{"num_hidden_layers": 15, "hidden_size": 128, "num_attention_heads": 2, "num_key_value_heads": 2, "head_dim": 64, "intermediate_size": 384, "vocab_size": 2048, "hidden_act": "tanh_gelu", "norm": "layernorm", "norm_place": "pre", "norm_eps": 1e-05, "positions": "learned", "qk_norm": true, "attn_scale": 0.125, "bias": "all", "tie_word_embeddings": false, "parallel_block": false, "init": "normal", "init_std_qkv": 0.0442, "init_std_o": 0.00809, "init_std_up": 0.0442, "init_std_down": 0.00809, "optimizer": "cautious_adamw", "learning_rate": 0.00252, "beta1": 0.9, "beta2": 0.95, "weight_decay": 0.069, "lr_head": 0.00846, "warmup_steps": 213, "schedule": "wsd", "decay_fraction": 0.813, "decay_shape": "linear", "final_lr_fraction": 0.1, "batch_tokens": 32768, "max_seq_len": 1024, "doc_mask": true, "train_tokens": 187600000, "max_steps": 5726, "dataset": "wikipedia_en"}
Each number is 128 + 32 x the weight over its row's rms, rounded and kept within 0 to 255. Layers, rows and columns count from 0. The size above them is the row's rms in percent of the matrix's.

# layer 2 attention value, 128x128, rms 0.0762, rows 54-78, columns 0-127
size [101 109 101 107  92  94  91  85  94 125  82 113  92  82  91 106  99 101 104  95  91  90  82  94  91]
[[ 59 145  81 125 101 114 128  77 156  73 100 121 173 136  57 106 183 157 194 179 183 161 159 108 141 138 163 149 159 178 175 129 181 188 126 109 177 135 149 113 121 123  79 117 137 138 124 154 127 127 136 162 101 112 120 178 117 109  85 114  99 166 101 105 154  91 100 102 173 147 128 176 121 127 152  89 121 108 133  94  94 136 163 152 137 163  85 124 135  78  78 107 130 151 129 137 177 137  83  62  64 105 103 136 148 185  88 140 129  81  81 145 154 122 107  73 131 120 166 123 122 160 138 137 141 153 104 186]
 [ 97 109 198 125  48 131  77  99 127 114  80 165 159 163 101 131 139 173  99 107 121 114 114 130  78 130 105 148 107 133 138 151 122 138 168  94 138 119 111  93 103 183 116 180 118 175 142 155 100  92 105 140 122 141 181 155 167 132 136 126 158 143 162 123 144 122 138  69  85 141 150 126 111 161  71 126 188 122 148 123  83 103 199 132 181 136 104 116 102 188 109  77 162  92 129  50  81 136 136  76 104 158 148 114 162 136 102 104 145  78  93 130 153 120 119 107 112  64 177 132 155 147 119 141 138 119  29 123]
 [147  82 174 161  69 167 134 118 139 152 108 156 126 216 168 125 115 122  59 131 114 164  60 148 121 140  78 122  99 132  79 139 129 121 109 131 119 110  79 131 111 123 122 153 152 174 108 128  74 118 119 135 111 181 158 140 150 126 194 126 124  80 103 162  92  85  98  99  98 150 139  97  88 139 124 136 173 122 132 124 101 143 188 101 180 154  73 124 117 161  87  95 205  69  88 136 106 112 120 136 169  88 110 120 172  87  99 190 166 118  96 103 153 136 112 187 154  66 156 155  99 141 102 139 127 150 132  95]
 [107  93 117 165 137 162 142 146 117 171 113 171 110 172 212 116  73 175 136 166 127  97 118 119 108  86 177 111 124 119  83  94  55  93  97 175  79 129  64  24 134  83 139 121 128 117 143 135 146 110 136 129 131 113 102 111 123 134 187 119 142 126 146 142 109 154 123 135 195 103 123 139 114 124  69 116 157 158 135 192 151 148 112 122 150 145 120 118 144 128 146 137 108  86 144 129 117 132 124 157 199 126 146  67 123  52  84 187 161 180 168  67 105 108 110 150 122 150 113 153 129 105  84  98 178 133 141 125]
 [209 125 143 114 149 116 109 160 105 156 149 158 101  69 192 186  81 130  86 100 114  87 107 162 149 125 137  89 125  77 127 146  88 134 128 124 116 129 112 143 131 138 116 118  71 101  80 113 126  82 113 126 127 153 134  86 133 131 200 138 155  83 182 110  81 142 148 130 104 114 137  93 158 132  86 192 129 138 108 129 172 115  83 129 103  98 190 117 118 153 167 164 161 132  95  71  94 108 205 208 184  98 162 127 109  89 181 126 153 131 130  89  79 101 118 134  75 170 106 134 166 146 155 127 113  96 138 101]
 [162 110 137 139 109 139 146 132 106 166 116 152 142 222 177 145 148 137  95 113 129 131 105 170 127 132  74 116 111 110  75 126 159 114 122 157 113 173  97 132  79 117 106 158  81  88  87  90  86 163 104 108 106 178 166 184 112 159 165 107 101 114 118 140  80 150 123  92 111 145 148  86 133 134 108 165 191 153 117 104  99 134 205 125 181 130 123 115  68 206 144 157 141 120 109 120  71  71 156 134 156 154 186  76  79  43 110 168 125 142 116 117  99 119 115 152  85  92 165 137 129 152 121 170 106 118 104 130]
 [158 141 110 108 154 146 191 133 114  92 155  71 152  91 112 115 151  90 146 152 172 110 142 135 132 149  80 147 131 123 194 117 155 175 126  97 166 145 180 179 135 123 124 100 142  67 144 133 120 113 117 121 175 162  93 128  78 135  81 115 128 135  74 138 142 152 169 180  60 108 156 122 135 102 214 152  75 126 108  48 115 122 126  79  83 147 130 137 129 102 149 192  79 145 119 161 133 134 127 122  88 109 137 154  69 139 146  68  88 123 204 203 133 130 113 134 133 118 143 103 111 125 143 138  86 189 116 131]
 [154 168 118 111 185 107 144 135 199 151 177 117 130  73 150 144 157 105 139  93 115 174 133 111 193 143 113  91 135 136 102 106 168 106  82 112 128 119 155 227 177 121 116 109 142 136 111  69 120 173 117 105 130 147 147  83 148 127 102 139  64 101 143 125  97 112 118 107 113 139 127 150 168 137 185 133  82 119 121 100 187 144  98 112  68 110 183 128 148 135 125 111 128 198  84 155 175 161 150 161 127 156  78 186 140 184 145 137 121  84  87 161 154 117 130 146 130 190 135 101 145 131 173 165  93  88 185 132]
 [ 86 100 156 130  80 155 109 125 121 115  72 195 120 193 115 112  86 181  73 151 101 115 141 143  81 141 192 135  84 141 170 146 105 115 150 162 113  72  49  84 131 185 110 136 118 164 154 144 142 106 140 145  88 148 111 144 156 127 194 141 168 140 141 108 177 120 110  98 103 123 140  88 101 121  95 137 204 122 158 171  97 144 152 135 178 131 114 124 107 136  90 115 164 104  96  93  88 133 129 112 147 136 138 125 155 124  74 141 135 124 128  96 116 152 130  80 201 102 166 139 161 106  39  97 167 118  73 138]
 [111 152 120 141 102 104 124  88 167 113 116 128 165 143  72  72 180 139 177 158 129 136 144  94 124 167 129 147 137 158 217 166 194 174 144 118 154 163 154 107 129 146  81 112  82 175 130 154 124 111 136 152 101 114 123 142 115 112  95 137 104 162 157  95 159  79 106  76 127 154  92 101 132 153 129 135 145  97 124 120  65 130 154 179 147  85  93 129 121 129  83 104 112 112  77 102 138 135  84  89  95 143 122 151 199 217 101 156 114  96 100 187 154 138 164  58 146 103 163 100 122 163 177 171 126  81 123 152]
 [120 129 122 157 151  94 103 152 143 186 142 127 168 155 154 161 133  92 101 182  95 132 113  88  78 132 143 127 121 139  85 186 168 191 139 144 125 120  97 148 123 140 117 122  91 177  60 168 120 126 150 148 105 191  98 147 125 112 168 133 103 164  71 174 125  73 177 166 124 141 111  80 135 134 161  90 136 154  61  64 122 130 133 137 148 131 166 150 125 161 153  52 139 118 116  84 131 108 116 166 112 154 165 131 112 183 163  49 155 133 163 193  81 137 122 184 144  95  78  96 141 123 132 119  83 147 168 135]
 [194 168  61 170 138 185 140 134  88 124 118 160 157 131 106 132 163 122 126  99 119 145 108 147 141 174 121 137 155 127  58 143 113  84 111 100  50 201 120 145 126 110 175  83 143 128 208 129 127 191 140 116 148  97 123 161  78  74 100 105 146 140 151 144 118 133  88 131  74 158 126 102 129 142 119 132 135 117 116 144 118 147  96 108 137  98 123 162 126  90  54 163 178 134 145 200 182 107 133 106 141 124 144 145 101  88  90 170  98  79 129 110  87  85 137  96 137 124 136 128 104 134 107 142 150  59 205 106]
 [ 60 134 142 158 173 115 119 148 145  55 139  88  83  89 104 129 120 137 107 141  70 176  90 132 174 108  91 174  68 115 133 132 119 167 111 179 125 166 153 133 158 131 140 154  45 181  67 163  98 122 207 151 126 147 131 121 234  93 136 101 105 135 116 123 132 141 123 163 177 172 112  87 123 127 151 111 136 164 186 116 167 114 144 138  93 148 123 119  99  96 147 159  85  85 125 151  72 175 151 120 112 130 165 167  98  97 125 119 101 114 147 126 106 114  97 162  96 114  93 126 135 173 154 120 117 171 157 144]
 [102  95 138 100 140  36 116 117 124 104 132 103 115 156 125 184 141 154 127 122  62 178 174 196 139 141 174  95 134 151 100  99 156 137 108 129 121 180 173 128 168 134 151 167 123 101 122 120 140 139 123 108 136  64 135 108 157  95 135 119 145 170 152 111 212 111 202 146 116 139 102  89 111 145 128 180 134 160  75 149 156  93 135 132 137 111 152 140  68 140 143 147 188 137 132 124 154  88 153  44 124 174 111 118  58 123 132 146 205 139 197 131 100  98 135 128 141 152 122  97  92 126 148 169 147 142 179 147]
 [ 48 217 127 180  95 196 161 164 152 179  95  95 120 132 125  90  81  93 138 163 150 119 140 131 147  96 135 144  78  94 132 124 121 169 103 140 130 137 141 155 178  68 131 137 115 131 149 188 151  79 158 119  96 134 153 108 149 123 180  95 146 129  97  89  31 154  67 142 129 119 116  90 100 116 165  89 111 148 163 182 151 131  96 167 125  75 110 105  88 192 162 124 138 152 127 158 197 108 126 153 115 113 128 130 120 129 129 117 167 129 177 108  79 134 152 140 184 120 153 129 154 103  90 162 126 115 143 134]
 [129  86 175 148 116 116 116  93 172 153 121 100 178 101 147 129 155 179 179 139 105  75 159 156 141  41 167 179 112 157 161 138 111 124 124 156 214 106 111  87 124 177 111 117 191 135 105 136 150  81  92  91 145 117  90 118 163 143 218 146 142 103 168 100 156 118 121 133  88 108 120  98 129 111 108 150 134  84 105  65 162 124 158 151 135 134 117 113 138 124 172 138 165 146  88 135  53 123 157  94 141 133 140 119 150 157 126 169 141 113 103  92 149 117  39 102 125 179 159 132 122 111 114 104 166 103 173  76]
 [ 99 151  97 150 111 145 158 142 154  78 148 120 161  88 164 149 146 146 132 164 108 104 160 139 144  53 147 151  86 167 161 113 100 166  63 144 136 118  76 149  97 193 145 137 171 176 126 157 156 154  80 152 175 126 132 108 147 117 205 173 147 110 142 133 137 111  78 131 136 195 112  63 131 117  82 114  96  99 113  98 127 110 116 136 191 128 113 134 130  97 122 142 190 115  80 171 151 143 151 117 122 133 179 138 206 143 141 131  92  42 111 103  85 148 100 119 142 114 103 132 124 121 107 109 183  86 144  61]
 [ 92 166  86 153 145 152 120 114  71 139 147 119  67 126 123 145 154 103  85 101 113 123 122 172 231 127  85 126 112 116 120 146 119 134 135 169  57 129 116 119 165 108 182 140 103 142 165 175 120 161 173 138 139 160  76  68 201 110  87 176 121  75 116 139 118 132 102 120 208 187 166 113 162 112 143 135 117 125 179 190 117 124 144 126 107 142 126 129 110 102 122 154  72 111 174 179 127 127 127 103 148  73 154 149 147 125 118 129  79  68 158 135 168  78 139 143 129  72 148 117 120 166 135 149 158  82 118 108]
 [154  68 138  87 103 147  76 119 134 144 144 121  91 145 163 143 134 147  56  46 128 151 142 198  94 124 187 164 130 144 120 148 117 112 122  72 140 150 122 142 132 140 161 165 144 147 152 151 142 153  44 121  78  60 146 165  53 128 151 102 113 129 130 162 152 133 140 152 148  93  60 132  60 111 112 134 116 157 119 119  95 134 106 174 143  89 136 119  90 175  85 101 126 118 136 104 130 130 151  86 100 197 185 152 146 137 125 132 140  59 122 204 102 142 161  85 110 113 104 156 107 113 148 134 168 148 113 155]
 [127  52 201 124 111  76  85  98 179 100 114 131 164  95 141 149 154 187 156 163 125 245 126 135 149  61  95 186 111 108 160 148 130 102 133 119 169 153 172 167 153 168  98 153 120  63 123  71 150  75 165 106 102 107 116 102  85 126  66 113 136  86 142 116 134 152 138 141 148 106 132  90  83 122  66 130 140 117 135 118 169 108 135 170 110 148 146 139 109 110 112 208 113  94 151 145 140 149 149  91 164 163 157 120 126  89 109 146 111 126 138 112 138 119 120 101 102 170  98 132 115 122 146 124 137 187 134  86]
 [122 152  87 176 119 177 131 130  98 176 107 140 182 132  93 120 118  73 165 221 137  74 141 130 108 131 170 143 115 110 115 132  96  93 135 127 103 131 108 136 131  87 157  75 115 129 158 205 138  81 182 151  71 133 124 130 126 104 134 146 128  95 175 114 125 109  95 175  88 134  42 114 177 108  95 121 115  68 167  83 115 149 166 158 140 116 147 111 115 130 139 132 162  53  73 186  96 151 149 175 107  96 135 171 169  93 106 128  97 136 182 103 118 130 123 107 166 114  98 123 150 149 149 109 137 109 186  89]
 [189  76  78 114 118 203 129 104 146 117 134 122 105 107 119 124  84 141 176 144 115 140 118 166 135  95 121 166 142  68 223 127 135  87 158 136 141 137 185 155 198 143  88  98  75 123 109  87  70 147  90 101  83 114 142  78  73 149 123  88  97 145 151 113  91 135 130 155 123 108 119 129  61 140 130 140 146 117 132 135 190 124 131 141 148 172 154 103 131 192 107 179 147 107 151  94 137 130 125  71 163 134 116 145 144  98 125 141 117 135 120 102 155 149 155  71 137 171  90 120 102 137 185 147  96 143  54  80]
 [186 178 106 143 113 210 182 100 116 154 116 159 170 126 160 110 140  64 190 156 123 147 129 120  96  87 104 169 111  97 114  97 101 149 107 183 117 137 171 125 115 130 153 113 135 144 174 165 125 119 166 154 160 175 188  93 119 131  81 151 113 134 113 164  84 126  82 144 120 151 104 152 106 130  88 112 123  90  94  96  92 144 144 123  94 142 132  80 163 152 174 135 106  93 108 187 133 170 120 194 132  97 130 123 207  80 154 154  71 176 101 100 142  99  99 195 115 141 119 174 137 162  83 100 124 102 154 139]
 [137 139 122 135  80 141  61 109  82 146 100 129 117 123  84  89 140  88 128 161 108 157 136 191 148 180 136 159 125  83 115 167  99 119 117 155 122 198  67 124 176  75 210 125  76 151 123 146 169 139 164 136  84 142  96 145 152 133  89 135 119  68 112  97 130 135 126 116 118 156 106 111 172 123  68 127 137 108 144 111 107 178 182 150 128  83 194 115  90  99 122 168 107 122 133 211 172 155 155 140 117 103 180 119 137 128  97 155  53 121 162 126 102  76 105 137 163  85 129 133 113 133 160 143 171 140 168 108]
 [116 151 194  96 153 179 119 130 194 119 139 139 133 137 207  91 161 178 135  99 172  62 173 121 180 167 131  68 101 179 108 126 118 110 147 120 157 116 123 101 141 113 132 155 148 106 130  82 159 127  92 122 126  77 119 132 164 196  90 127 129  74 193 156 103 155 146  89  99 125 128 152 130 130 113 161 126 107 156 130 134 149 130 145  82 181 103 119 155 100 111 130 129 156 127  78  93 175 122 129  84 114 105  73 131 143 135 103 116 159 177 171 100 146 121  95 122 120 136 146 153 110 140 141 177 152  13 185]]